config.yaml
intermediate_size: 1536
qk_norm: true
attn_scale: 0.125
init_std_o: 0.00468
init_out_by_depth: true
learning_rate: 0.00477
beta2: 0.99
Each number is 128 + 32 x the weight over its row's rms, rounded and kept within 0 to 255. Layers, rows and columns count from 0. Numbers have three digits each. The size before them is the row's rms in percent of the matrix's.

# k: layer 9 attention key, 384x384, rms 0.117, rows 254-318, columns 96-143
# q: layer 9 attention query, 384x384, rms 0.121, rows 255-318, columns 96-143
# v: layer 9 attention value, 384x384, rms 0.112, rows 192-255, columns 96-143
# o: layer 9 attention output (transposed), 384x384, rms 0.104, rows 192-255, columns 96-143
k254 119:093096134150182151120127137082034069135120115132096102167128189124145147093189182120087137141153115072149145093093138163098153136118196129110109
q255 102:159159124049145148158088199084125177127097117093127097129103063126086138142108085141181123076154122078098101157110116172127171081180117157129152
k255 097:148099136191181070137117181087151102144154114125139092106133150133147165124107117143136099104128121083063145099148137119139145154176129129081110
v192 091:128102143118220149103111118162126143162098140159124147140167152111107095108154176095123129182118150112190148118110117120152098116102165168070137
o192 084:137142105160179171120142145141000114103107066098132141143102108121141171148106118137127154106151100102094132105105120163108133157105081062165144
v193 099:141122155112128114158107088108125114139110144075092150090122163150153087194114110105126080171120093133100132134203132120118152126142120139086129
o193 092:131097169116135113163133125093101109098137131139133137147217124114176109120070110083152112106146115186174151184160149124137159144197101097150212
v194 091:108135146151095152064119170160137140150143127163165106103143086169158255195155149110155133091159125150207164122121128080166170129162168139108139
o194 090:126152177166133091153140086160164148100140117172071185155148116148095040153147134162164125179178146116088142083185127160152101126123135085178116
v195 091:104203060144145142168117048125153153091135174164195144116113101120064168089204118080114086151133135157119121058099145107126179114144068113112148
o195 084:130146184090133160126139067112160139126059160130082064165111134134150176135183147107113059158078144173130122132107145127148061167115120078173173
v196 092:140069142178069077137122121202152114120104106135141161125144125125144148163104108128166103120150132134087115072114073160137137150143101192119154
o196 090:067099122131161102192113104142164182101139225143137080130129144101166136135103122100174092107156068118116109114166117151157119127151134110086131
v197 096:154092080145086128117118138127189093111120102158137085146152144104195123103096111166157159116148136132157126104102101148167121171092095190176122
o197 090:151138221154128094143139147143152130160135160186092115128139090158124097155139136143105121104130126156155145080097127082069123182130099165149099
v198 091:146105122157112145147086089120153197140085101154129140151073080089136154142127126158152093103132115111126131117144120110138142187137098123097173
o198 094:116167146117072142134118086122131090103164168148133111085124100126107122119142071106060110121148173142153156126118098155155111132091061169161183
v199 093:119102119159142090167127152120129095169078126095141142124151091150095098122154200135115121143118157175061167090129152128157133182136097168175133
o199 090:128088126111107145126162178141137147114146128134130068158132137118158111131111101187108121102134053148140162129084123167164120105155105073117159
v200 098:169090098148128144127111139109154111107100138121143152100094131164157161179148133167146100171086149105142150171188140100152136069156168117120098
o200 089:096135168153144111143177097090028124070150128137141163113119133103103155119132096148097129122150193139193105129107133145086127153131112121154142
v201 097:070174135123128111099108132088155102115098133149132087044110153136134130113152120142160082115099111150121084094134087138199127152078116120109153
o201 097:087106058083174055175200121107163180108173110115130146124174147180159110155161139161053149060081161155116120109071170115091104152113096106135136
v202 093:075102043112086131092091145166137129107141131223096104109148111081132184137087081112072143095096162134126110104085123124111136151146081099104151
o202 087:114138105093160100149114139054153105085087141107092123136135094195137130174092133136148140116112072107106131128109098086163186085131122158142114
v203 096:100139088208068152160124105150133088119095146151160057161115145060111146092150147129152136121204109176121108080115107159135114159139088110160162
o203 092:198138187070129105115142082167144190138119121138149135103112134151051125138151137068066070164138127134164136073135146126127180133137132111126170
v204 093:133122159114164110107191100121119163077114163116121167080149127131095090178060105135119113097104077100170145162149166135153160093107157116135098
o204 089:088135118084178102142177099174101089161123150117125158069131181133162116102128090090113151124129170166105153108149150144120109114102045090141135
v205 094:109160160140139092138167107075115123078141139078142138150154129116124084104149117181110100139138078115137093113077131134149128132135079093158178
o205 096:143148078062137096081110103091155138126154169143067135101107082109149110078129087098175101091066087150067154158128148115043161112134186127141099
v206 092:096085129082169172145096089144146130093175125087132128126112078109098159147158113122108125107159166113152191128143107120109089105099106186066140
o206 089:134089164131160151105177136124077173127104155119142103117146074140063105141111071134108119125174071181110093172121126084095157128103134122164070
v207 095:102127106120096150130118182101161108112128123080132091126094163103175130136094124130147083088097162085137163128175143154119094125177138158092085
o207 093:095164065109175136127154123179115139111088138163122208151085157162080020111121084157105129025095155215137151128103110084116149123108099161111139
v208 096:145072127094054152087096107141102139138109130168134096097130103118102212108163136113152170138126147123130123085062107173109152160184117086136140
o208 091:199096133103115127114138091119120117137135129073164161138147159129097111135107101145127164086133140068153129134110110109119160112160163053079130
v209 091:081116154123102113135122165090116089158126157092166091091116108132144122095133133166137173086149168134129083122072171091111111116141178107141114
o209 082:102183031091065091115132154175078124172123076109078126171147149175164162128192110129071171107029154122173114084123115128110149147084142082151100
v210 087:049074129110142143197168152142124146090125072088088131102146132149113103209115123163080099138139142102078118146140142151121159121118164174165128
o210 084:142119139105109118067080156178160218198163118117068115105142163164066063122174052152147146145132111106138131133098109096112115079120130127145155
v211 096:167124097117140121132162056132134129175069120128204157153123160170110117102184154096112124162129110120158146116128108107063102080115183065088163
o211 091:132177198077064094136075086137116143157131106198185123119143115062129104189150129184189165106091109127201065134116171130130107137119129131077109
v212 093:101108090135092110128081094115114126180103076128142142194136122089118109135143146091113135097143111133111091078116133147178068144111143095102158
o212 091:112202152079090154095101157077148061129132151126185060110184110114078116076142114109110111157164058113128085137086137089071141129111082246120130
v213 094:144109166141189105123134114120130127075087161124090148148106117174112068182120076101117103130110123140171168151097176143160130131138093111100195
o213 088:129147127109122156130136061116088116157101138160150099181127087159132174110137093139090106079134189169056165105139040165103082106169125135144175
v214 097:093136105139116135173150139102091118103132152127120087119108134139131077146161126167126097138064207150107107122109087151109103214142083101094164
o214 096:133116110140005136096139089114112168084129152111170109098124106137113149083137214152100072148108105082160096135097106149135149159143132097163076
v215 103:107142132123150097131118094112142123146140116096122065124131108118132057111125114095142156152149138101189121176159113149153166154095099091138116
o215 101:125158174165075106114142149094113107064156137171079098123157142115158154166136145099086131150136178129133087101083156145157106121150104095141174
v216 095:140089150107121084142059115159138137096147076113099160118137144161130065139122122089166137168102135112170143167129096179151128098055092120134133
o216 085:137163091154130120149153154142132080106184131091123131130107105119151123096131217127147081074184137144110098138159164116142164117123087084091130
v217 099:152087109142140118112132109176098100124100130094137116168128100146097150145100147068155132160199137088179098089159069093112108124148146140203120
o217 093:092123105132075104126117150057075139179117118158180188088160141131121120123109086118133175128140171131134089129100169203104108109137133103129115
v218 102:106142139127153132112167136125158114131097149169193124083152145120034143053151136097105117120083134162175132168104120108159142113128144107150134
o218 096:137148160152136079170120069140182081146138123118124151096131079093139178090118122134187160101069126140173177086158128150148115090080106105085172
v219 087:103162122090066110086166154063094093108145139061104092103085055155160154168106092161143135149114142163204122177161167085143129120123167108121113
o219 083:142116109126117110158113119120143199100132103183085129105123152100150118134141110093126134124134101167055080144149093164099135108122165123117165
v220 098:162059106111129171165130123125127111080093092116074139177118187095119087145172152174134080120116100155091152130128103084179096171127140154147148
o220 101:126110082114119144085128127144163136110074164142139127099110158151157118083132091087117154165149155083096193153112160163157137107150103164123126
v221 086:176064069071159153130123150098144161131153082170099057173088120074082150134113133158094126130059128101142094141157142151142164100125110115109140
o221 084:090155155138209102104173153117111152100131064087142180098104105092112178130095129178113129126090124148152146134137111107161128050157089170103180
v222 098:176177123086103157129115161151115161099054141198122137177129068096202146120099095158117154101116081183141143114120089092139089164162107128063154
o222 093:188125113099189120134137095110109083070083117061167081172133133177136089087157136144096129103066104132132151103114087183107152121100092128121095
v223 089:169120102149142119128151142131157133129183215118132145110162079117110168092124157149147112118147153145132111119148123070124165127121116130168101
o223 088:085148157106140124165136115097073109174152127102166161146100120185101112146099130079094134048153136072190067093125118120162160117100135123141127
v224 095:117118135160137122144110095169126140128131131100161066129155081120081107158171116082124091150137111125062086119055094084057125145150124123126144
o224 093:110121110149109150143089125143096139176146106135140099134111093084089155141129150119163143136146187119113136121133136173146199153155105057110139
v225 094:165166127108131115115168103152105105170094118131158157169165139148149154121156112125154188175113116179099100117079109111139148185117120142142140
o225 085:158185149119069193101112073096123066098149110181181115158176131133146207136146174125141139084163139079122178117101116043144138201104161161148093
v226 096:161149150094158086127143118152147109136098096124099120096136051088098074151107119154096078159137137060101129156090138162107125157125115120129177
o226 090:077166079060122090140156094142038117139122102113166127140100119140088154124159102140119174118132132049208119103169187121095097141166078109169111
v227 094:095131130145123115125152104098148074151120177055167113141137200091106127065143182210126145098164145115141106120101119148133127172136128116169146
o227 092:150134119090107121121094153162156118109183092155103150089098173108150091147114138110140179177060064149160136126127188188129114131117151109159150
v228 088:118069149126089169128138101116096111143072124125168119107091116134123203136206190113150086074129124222100084117140140054161121133141183150116136
o228 083:090156104123115104131116171101161147069181120155123140112150092145153054144160139197163135154150143141157180110110071128172129142173164098130140
v229 089:157122157077136170175102073099125182138135125051173199159115149162145085144179151142134123128156111130107162123192210182135096107129087160088136
o229 085:134109151095160156096147137187137136146094115203113108099079135144142117120151158120044107145069079114083184122142132193128086139116100125099156
v230 090:068115158174123169162057061137087133134122110106121156187147207125076106114157160137176121129138110125071073180163135143083156123153117180127153
o230 088:147182097114141178113118152160144154172172119149113123155153133128159123116172157136136099184145076081137137061148141128128148125128115131124127
v231 090:087169117130132150182177129087121169145161107156112081131152090076134045123130102127062166090119149144158085128140114149118162111116121125097121
o231 089:166122190082114118144155132086134152057122113121067077118113140179135140114132138119140156080121186107101088179123068118148117093107143129154094
v232 089:156096093090138144150139153174135129116044137188176137133105069187074122102118158154135175172128055173139115124149174090125082154131137135174106
o232 090:057087130086147108151055113083187109109098188171150104124092152144199160117117154135170111109131103135186131071167128184105138122126085174159155
v233 094:164094101169113123139171122162127127133106154169136146137052105157130156089079064150168095116123099130107134146105188171115151100137139119148166
o233 088:116100135143192081105125141124155125159134157139119164115110167188039067133163147166112044102182151137138116111124123088168122168124162193155138
v234 096:139058134096133140185136149119126155141122081116105161149124089114089082095138094122050128160166112131162185147122111130100064104114148191148110
o234 089:126178086118104128072123173133094167182109098147115132166136101086115121092168069134161217122070104076137099142115111152154073076162107163146162
v235 091:140125077113128137089139086117132101105110131183063100128138202136177108127148138193186146131095099138064140123165146132109160141139105117121117
o235 088:172065165138136077107200173116162045125127130151184129137115128167190129138120171107110140080182132091128138095178121134154171131129116094124119
v236 095:094183115151145129162132155124215144119193170098079147148153210169176066115133117155152067150106141097117165116174138136157139118071091153106057
o236 089:129087148123133095152127146102140107132154125151172107119185113183156093122117098119141127082136007129153093130149126116054195093149107106134168
v237 100:089161107128137153159152169162101104161116073166123123162143060132084154131140162087124176190049054179107142048121094176130127179151106137123156
o237 093:153127094071123118120166144131151109122031131121158126111157154093127153140127115152193112175176116134113125098098107159152157134143079158088113
v238 100:111111157137105141156092122124133116138101171102064211113138174182097134128147109095167113170193095104125129157161163122143132059104095189133083
o238 095:143096123104142126115150159135114198141169075088133110161138135138179123091125142182121117114109053145066181115127180111144108137102142115117128
v239 100:173091077142192120058208142143196132086124131156154129102093144161150161111058116129118129200160092093151175146163120123063148113130133179107133
o239 091:144113103106162103118104139175166133164113105126116147160093176075142114061096116121153134179101157107095170179165115185155185136156073079133109
v240 096:100151174165131116115182140085114096127106106083184136073097165142099169179129123117149091088134156154125080177138209103133158104149194090114139
o240 090:129196125092078144139113132148228230129128203094085088060131116126083125148106125132172111150118141151107137137142081148159159102170073076109118
v241 090:092109138141124170120106126127117091188172147129097126135115121123160155201092098098107143077124105154098129129123171082115123099102118108133118
o241 093:130108127131108093116117098183108118128120098098123157077121101189148058104125127129140099120135089126128132110102110116144133099088100184114073
v242 100:196084116101083089118150199120162186113094130127119122110138136157114153115156204167125151108153131131120163187166144018100153129082153179179120
o242 094:144153124095146077182111140162159146117154085131111182095126156131133104115099095100125101153087140134148128116107127065039153136183156126121136
v243 090:127082134139072132163161210130108130129108120129136145130117147162129149151112103155174120121147136147144169112100162072098165118134128155153150
o243 085:152087118100113079131090093095113168144157104133124164122153098137150097133143125134097185124148091106139134097090149145130129163185142125129164
v244 097:148163134076095169132121137134100141139076117116110170156082104176087131102181162149169129153142106129114193111178125176127098181157095162096127
o244 100:125093133096052045120140128162054142133113108134166151111109146079117108146114118077049105119103120183116133124111159193161166125106107160117147
v245 096:140124167120134083162140129137073148113092151157104141122147151118092127156081102165081111164114149126119132194086121157158142117138154128110135
o245 086:106137129183114198153129187136137126153119092107136180118100148165098090176127124102175127124116094093191088154133142133079110114127153145138089
v246 098:129091155191131067116162127167131132126167134136072167165114114118133116103124071052147093111159140094119157213141137160153172067132095121107124
o246 091:126121115168085139077163165136115126104214101088110117109092179155113072179139136125144107194195093186099142086097163063119093108087055139135135
v247 094:127112147084113105143106209129132115111133146159113191129111164149041128150108152165139086125140125139128084162150130148102141154214142111159044
o247 091:140137096170079121110078129139114087123220128127124179119148151125116095158112092129113113198086038078120172121160121120176142125134139126106156
v248 097:093134163175144105119149204137092155158121154132168146179114089136170133125064092088136113097119136133131173102135122103131141140150107136152107
o248 094:095120082138131162115041153099142139167163105072137088096103112148111111168108094151125094084163143101122145125126103093167142180160181167088110
v249 092:177082105173097162091116165158150113132095123139133143120054110086091194207106087119051104092120159145126112129084083155122144112178123070150100
o249 090:174184134136076136101145090082106164050090119066154090075153095168152131125102137138146114105092198088076137121102125072123154137089150135130085
v250 098:084068157135089141183101152110115098131139082166056089106109113097184095159141150150084131140110185129070077185052151127122102154106101130099095
o250 093:156175092165118095072082090113145083082132095108100126072106093139152129123153158147140189127152118142127108153102106090151111118098159142135123
v251 094:140156114133190176164118111096077131116105142087102147149126089178058104114106105204093113178145131097071137149099140146130117164130080110108131
o251 085:092145153118107066121122205127097148151132103174098067155110102129107233164091134151100099121177142115185111158151134196119147133108128164143130
v252 088:114123148135177106146097186069102169107133075104085145164167187122149078176117163123114124177173072135092178098196112186101088121097101170143084
o252 083:166175080167176159079158117105109205168169147091132171108096134153151106195109079133145066069121109160131108125126125139132080161133151163103139
v253 092:148154135131116061039078138150090109151082092124136094169126085143146141124142086117138144108112093131108103125081095098129078163110143118130126
o253 085:097168138138148131089129100043141180126105143160119099144122110110156163146152139147139060150148135167116175153149097129135142141139103129103066
v254 091:127129167123105110126165157094133115143127127149094169107167188185105112087125159122098105193093130164091118205142168076168111131161131164196091
o254 084:140194114148132125131165132126125126166132093132107149098111113065127186158134134090120106052069118110096096124171127160116099122079115143097148
v255 098:180119193105179155190160130126191117124092139133145142152115123116098086158236181212077134129101083118057151110115150149160121165107136113112131
o255 092:105119100084057150125145059123136123113108133109173174121149120129128139121140108104124076096132083122213140159132122104150124138106150107097118
q256 105:174062132096134088148085130134124158073133143125144092184102172108207146127176072110116135135114171117099115074148163152136167085108155193192103
k256 090:196002130091065137128118133061150170098133132156115086172172146107090133088197136125124149099052144109079084103122158125094111112150131080124180
q257 120:140086074133168139156185134094082137144121135118146120155147137128198130102126098125134139110071111119092114083139080111163125169173150154079120
k257 111:078108099134097089177176061069135108146127097117149168180125167146125151085087143151114163154132065102152116076093142168119179099180164175115082
q258 107:172156149099103143089105120142107152172104124126082148089077134127116109122139182150123079185080142145091110139162101176103115130187190128124113
k258 133:148181139139129092098073167187141136204136135166128129144161074164172157101134120085177084134128092160128138106126142161124061125069200163141117
q259 089:105132165122087164142119149074126159100131099155126180076101140127090188100045161106172099141143135128151165156071132142130126122125160129155054
k259 082:107118115121109183099138074114144138114151113099125148099181112093162134102072154106150130164145091128149136107102082144164132140089144166173127
q260 101:136163130175185160129104198125115111132112094095064124107166098116158138152147138118139082109124158082163116190218205083052090106098124190190145
k260 075:157155190109121082132135120116129117148153133198105153129125118131131119111198131107170136127056128108176120108123174033076166178103128134141204
q261 091:153099112165161161138177124110134142153095124115139113114080141099144130127112076137125148106135139135122161135128129126109167117119150167182142
k261 105:150182153112098135140138109108199132114085169167167198185173154114145156152130109132074155152119119127128082096140137066132186147128139127163159
q262 118:121105160104111169094123162144119182163106142051155128083125131104114125135092132100108165092117164137138165094064129179083168115148135112127089
k262 099:110095146128099147111168157156127155128134129163083097105128105116154136150159076131138166069161156080112163073156092124136077155117096052112143
q263 091:117119091160172147080122065084127056172110137166098152063098166165075120131119179137138107148098120105101135082123170113109100064159089144150171
k263 083:096168141150123165118149165094070139142041165178050176114076165112125133157154136160097155121158150071152076101096187118123095107131079099166119
q264 091:102102090132126143137170081107085092112108162148123099114139176156095135117103185116096097149111066116173197149095058159139137147187088124124127
k264 086:129147121122185174143123068161099094110102187141078141077142145078150181094097135145148108144093079110139100145144105156108100143167110134078094
q265 125:111101120160097125153173111160152161031169154112155108092111192117155121135128083109112115132142137106152143132091105119149146092137085129119117
k265 110:188098129135137146137135059102167200080126137116159143118186133084171129108092137071114134131112094136122125129141112149116158135152099147108189
q266 090:090129091068111136072140118141095092136145095189073096114154171170132065133129145114117098121111150108118113121142159090169083061109119170194100
k266 071:164161089136118168140133102102114150146106113090074141107127124083163140091086158163127147181105141121152137097190135188122148041138099165148134
q267 109:196077106142125079158170163088099124085161163107152130120156164108178127133134121091091114156136158081145200136145095151114211105164084137097119
k267 091:158080108119154088133096133098136128157178128141133116129122123131155134096151170091179108119111103107030115098123112139109141105169137109088134
q268 105:147154101166087135106150122114183115120068159139142110122150128119169144116127094114123134124101138133149116121070142148117144122121132218118114
k268 107:157164086112156108100092076100138119197138099119147158128192069156217105092089139136091131164157140128141160107067115116150128175137147183133079
q269 101:158088116139174086133192112135129112107131120144139182120077148118162121123160142127119126147132121107175082116161134161118122109157129141109150
k269 118:153139179123140114142067088105080120143126133138162138126111162142129159141098124153162077166150104184113095170109116118135104115109196171145082
q270 108:103147200120102127077163170147145125105110127166116107152125134122131136103123117118159184160175138147162136095117149118130129153031159130138147
k270 120:123141121148100115120181161130187100136137128136171123131106121117158110151112131109111126139190180158169131179135118104134129169110097122124192
q271 097:135069103119119156182105141206136155124152124114117072138101113097137154108104139096115083167161072144113165123175079180203121093116179137159086
k271 091:122092081104078118135114076169113129127179140097122113149082116077098139078134144145134095163116075150091144089101116149170084089143154109112146
q272 115:135060132115101083148215112149089093082144143148152144111137210125120140136132145093151136096152136090136180102147062146140140101155102124153096
k272 096:079066148100139143121096157109175059134164089146117150151130145130154153094105204042103135123161112128122104074139060166162099099144155141139166
q273 100:159182099198074112126063108128192139163131090183107112136132119097116158113148125129113072129114094130149116145150195082053153067108127201177088
k273 128:197119115169091096131132109147074176140113141186094111129140042156142100068180141106112104107083161099093137130126188150114134119074104132147113
q274 112:145084140165172066174201119147102131065157176129166137108162149169149129087117123116119140136126160111116155093093088135172180121155135159099120
k274 105:110103150148152104134090156142118148160127141159087129182121127125153144108083101078144126160103077138094111135130103126148158129123127157103152
q275 100:122111108163134102121182104103163115132140131125120122108150127176100162134131130113171120118124114137119149143092138096148147125215060103152144
k275 089:159163211111119109065147140125142161151067153167095118149116146104178177172183123109086162092159114144150115123112151097153085209098091047171209
q276 083:112112127082194220164136152152077119116131170092092142159112146129149146143091138148117157100134126149119123113143131148124155165140172146116181
k276 120:055142178099107176092170115149209101101130174137179155161122196106139145121082134148132163147170098158140092121117092167142132124128165151156161
q277 133:110103100164114143132156099115083142044147120153121128098158183178137026102124108094111111112115110112145137107110071192151126109116054160109088
k277 061:147172089170124165190144057076087201125113123069153133124110076086178102108058137181137120175114124137136142101145111162143168063130119167149090
q278 104:153154067115124121125140178102124091071128102193118122123152105164117124144144124092129059127106101116147119125104140172171051170056124134103123
k278 096:109108139126127117158112084099054108102178143126162103132091117102118109130108119169116116152143120125132140122130126110150086191130161110098123
q279 092:139067143121180084170183160130115141086147120078166186142083123056192141153164055139129158066155161074132111065149131150123119139111198131095116
k279 069:076074162098124103101124095136187130088164145136192103157116142131126115146130105103117142097141111157123167176097106095149075197107184116119181
q280 093:094122113156132193128154059085119103178159080170107169096127141147090102137100139118154113148153094082130173141080096127176097130129104143139156
k280 094:061144108113132170155157077103131123093132116107163203131154146111200118107067136120093126137183161137092102153170078159124181069127140171156080
q281 098:133139131057127172107190126071112088130164123078175181119153156186126090111135080113087117065070152113154109087066084148175131132133094119112118
k281 109:101156086122137171143144041063179122085141124061146137121160110109195141103065145169131170129141162097129126105149054119114131111157199161133113
q282 130:096098137082135130145072128102145116117120141144114131092121118107091193139126105107164119102170125105176157135141115135141145125067121139119138
k282 104:161085112052138140143139176095144116088104151075083083104167157117113130157184087122143147118086162184137156142150137128156069134078127091116113
q283 108:133098099072113065123168110117107120078113147084143183113133126120137098105165123094146164131116180118147140113154116176129143098198116085153125
k283 082:195124101122142117098122164097147120117178095105130122096138147109179160131156106094155187104134128158106208114119049118106069158107116118080142
q284 102:171147102168184098169120112149115148129100122140135143096067147130122147116085162149115088179112050122147148172116166078157128069214119106104153
k284 109:162105159159152125147090123146070123166063139114108186138114171101097107133143163166136115118078052098126072113159169161100085117143203128101112
q285 103:124143145114113163163158110169129089182113119118123119133075099125141124130153118169124115138086155097140129075097251086113064148061199126163118
k285 116:170149192089113106131092143147151103173148141163109084163207073081120118111127081176134072144110080111100117168185213132119096150073146125113116
q286 088:126114135140139201082104174180108145166095120117118129160127154141151086170163041117093117088102172095146061106156146119095129176054146171164129
k286 089:138132171108162157123150096064192133115117114117125126163139115162103131110149075174088132150131156111153125159108093081094133128126138120150156
q287 099:123075097159104095124106124088089098179157082123143129099115154108156111169158130119104089171111108104084106070137131186151143090181116131105079
k287 124:130071093155157134190111075096062156120170165156137129114107154106044149074185118142136081133090097099050102125130151143088063092148143082084078
q288 087:104084101110159141144187087113131074114136128105147077103119169151136105106099116110123159125146107124126205144065067133143159126156059151104187
k288 094:083113089132121162137160120123127080114112172087155178118147168112185161133077146184121156178188156115106083127123105138117173105222099079125078
q289 102:183084059118126128150091160113099104140127130090124104174121128144151102155167109130123117118111083090119096128207174172048124149129132145134098
k289 100:122062132131149127079112121105086163129098173149159122105119119162123116159169128133154133102082149108064148115087114102118074140093123065122116
q290 098:159135066137167124120100166086110061163135108151114129135115114132080113167093163117129117155152118136153170175074161097124117106137114142146116
k290 091:061117184187140161143129162149071113120142145160107098115082149093123121134160098144110110122123157078107109138156152139136107105155080066109121
q291 108:112201167136186130108165098147161166175068115078108170142151050125091142071099140161133132128099132129164134169116164090090108165110217142117103
k291 104:121096126192100170110149148165095126103067101151124121131072112149058102085061080168114087114118103118207161190107142105103159155121176191135118
q292 084:122096142137163177123141139132089092183091088153130102110161144125104216099100183131140123130110124115164167124111150070131138149151141168108182
k292 094:120144141120151125106106147125159098146064123195153116152120135146186160186135177117084167116176143186161088140140166064133077153147133142177181
q293 109:111117154156203123146142087101105135154096102133130142117148132116160135116108127126148117110113136137162166146141150065063128143186098138111207
k293 081:112068202115169094121109130145116134135115133178150155168179169129099130110154117119097113092135139132120070133126181118082146147163139110141170
q294 086:099047174138169088137122101094083095081093141138101143108076186092140140113149164131146156116131145131103121050190128128147148050160119180148134
k294 094:147143154090140146112169154068161151107138160143100174177142183064167196146172131128062200150148161170179089120110134080130147128129156150151187
q295 090:110105098116103117093208136099094069116099128116111164102148150121124121106133184098128117178113153107155196151112116125140155086162105146126124
k295 090:101080135148114170152174084140102076100114129152092140095111095105177171117142137153143108128113093145127111091113076123121067154222094087118098
q296 109:156119134142111151148081144201180158144173169115135103128136119119124087139096125141168139187201094188135116137132215138125106141073170116151096
k296 104:103161110162083127147177155174112170102134144107161135153050158136074108148153113138128109169142078117139191107107160103155132118131067080142166
q297 097:141102129115050121142134126173122121087153145104107147124115153141116070118157130133152103140143109141116085129145136156134084136075200115137064
k297 077:139120064172106160111133116108148123099148096073124130096110073139148082094058159088163079147153135155145196126097100148152081089084153160123104
q298 109:110053138182149098178202152124104129115142140187156105097158132183165100110133086101117150157153144082104173102162098126076159124037108130091114
k298 110:089130093187120139139106124108114159161109147131100083085129145164128109157073133108150132170108119125070157108058128100128165123093017107112163
q299 096:135156141130083096136113042161157156113119110158129106179131134158108100131118095134130150156141155203099144149060151084159120070142053078177154
k299 107:172090151134124127141107149126119096126096098119125156150132090136102120145218091102049102068124177101137065099150185127110175139109118079156105
q300 101:089066146114112133177102180196118177153164102181154090134159127152161151121145114118108087132129157147084099100123145132134097163062145116189130
k300 107:119062134110124132162129168122181130093129125145109112208124116102114093142113136140118123122155133138131105106147079116166097117102123069155173
q301 099:187146120179101104170136124158138187142171119162107086133138067143097126094111182138158087198172098177108169182176139117116148120144159052143164
k301 097:173194129134099071147111131152125167175141164140124137176110095123136118129137127112134095128139128120042103080084165093117179120109067080134125
q302 097:147158164122097054102151100142146128134117137143096102138110139095100125118131172159140144183113149187128145122079172100109140092164128123080138
k302 090:152129175176099080129166136203113128163098163183131110132086126078155111130154137117100081090112097152147132113142181131116088164139130088167085
q303 102:060121191101137150189092139162141151151115167135147104143080102091156164126104147164161155109147095181143133076143198112139105177098191160120152
k303 117:075138130090119134109152154199167144105147149145192109160162210133088107173110148122118159144171105168141144133119150132177089184089171150169204
q304 100:171116143155115098133091091109153169089104131164152092202164154109150140101156133121108159122148154138122103151145111120078157123090124123178066
k304 088:193110127082130100058100127105168182172112086159156101123191099160100099126166131078137120092051148126136154166150127103135195125075122163110164
q305 096:076097135148155151152077128166147177151117122127132096120100144068136177130170157147143168152119102162135120094150186120134097176099200144142120
k305 112:130089151104128118166134144152120146091090165194162136166131175082064138121178134136106103148128080152145125176143230117104109150139173098163162
q306 094:110122156143117096169118164156086148120146173108110109152101112131136141067116186132124137144116113108123138120148141091123161135125161109068061
k306 098:141071092126127125105147166142116164117168128090057106106120109137074092075106109099199121136107127125100148171087165137127143097110126118071094
q307 091:101192217097062105146128084125219123163122127144173149137137132161127123128114119166098140135154139239104101112074184094130121125101075089103128
k307 076:129138106154077177163150066176124133097155146117195107102189140113113111085087155131125104108141119165106147151100136156142167109125078131146083
q308 114:147144121148134158063129164130138153150141093111108126072177088146109067097037157110147063199120134137171147179099133106146185109182113126084126
k308 085:171170104190085088186161144101102165191159119080135120153098126118171117110104120149166136160134105139147112096119111144090207096190044122096138
q309 106:167143095110137168103094080173114166143126111138147102145080127110041128083084120173082037140088095132153185190055071150212119122169163098117114
k309 073:151146129125128111136119116135113146137072164110101112149061093109087076113106117188125077088096079085139146121156140163106085125116151112122119
q310 104:086186140131147076131195153135113158093121089131069122097145126146117079081087202098172133153120102100140124158143136076098103101117114128089114
k310 097:109141117207099084142137157148058148126132121149134123095128151118145133167048160082175145130093111128162126146134143142108194148111094130105175
q311 088:165139146116106157147167084159126050126136185066123129086125154157091083077120172131111141106130124135137180090089160088121145109164168120158151
k311 086:139166124172173166167116142192140133111135174166091157142131157067122192099140123134148170159143090116143163118131156117120152133102115114096127
q312 096:160124082110154135132169117062084063121148117126140127100169191155135124099108136103119142127065131123131191126098134150083129107166091173118097
k312 110:050059133117132125149124088120092066105151151130140169102110123133160117125131142159114120123145100063120102041138097170124101108159201105111074
q313 094:082067121083155143080199071125116054153134125159108130122157132117092154035097166107117105135069114096136173111062134050139128115114160163142123
k313 092:088096092126117125099119144044125127162107106112089123143123135090192186107043151155061135170122126124160117137134121111143167085147128170119100
q314 094:092123126146109099142165097120139127094103191099144144122133153076138136112132080115124151123113115143108176082074176136137156084143135124102097
k314 108:109048149151160165150197080142059152118115124143118155089097146076105147088187090137131146135095089116098151121079119110112138163152137128119080
q315 095:151136089166085122118119114148093115136113111116131141103081135130114057151146067158108118114090152095129101104132179100208106115096097102160189
k315 088:148137088154123144186135115102132109139140111147152165144136147141076145113158103144119119181088130115114129134143149104094122138146104093116095
q316 077:124146108091109115120139097178102084123112136143143177097095149161062118049103199142128107165140133153112174099105146106109094072126186122147116
k316 075:112151110143158137120114168177104131133136151185071156090100148093080136090063154130169087167078112101096129122146124133128115076100114139111105
q317 092:107118057087065087078187144078140111094086134169127122132152136193124096100110154112112129132129097103119105148068068104162143114124069135124097
k317 070:130143058168120159100149089117112170162100125098076094077119106129168126102063147158157146151123133129126157114121069167192090142134064153119121
q318 092:085212192197064082090098089142175180164087092086108157150122114176162092128162124157125136124121149150116094136048170037138130123095095110126145
k318 102:190104141200091125116153145127103179165131052146110095110158086165128050102143127131107128090135178125102131192126166105077176102091084105145077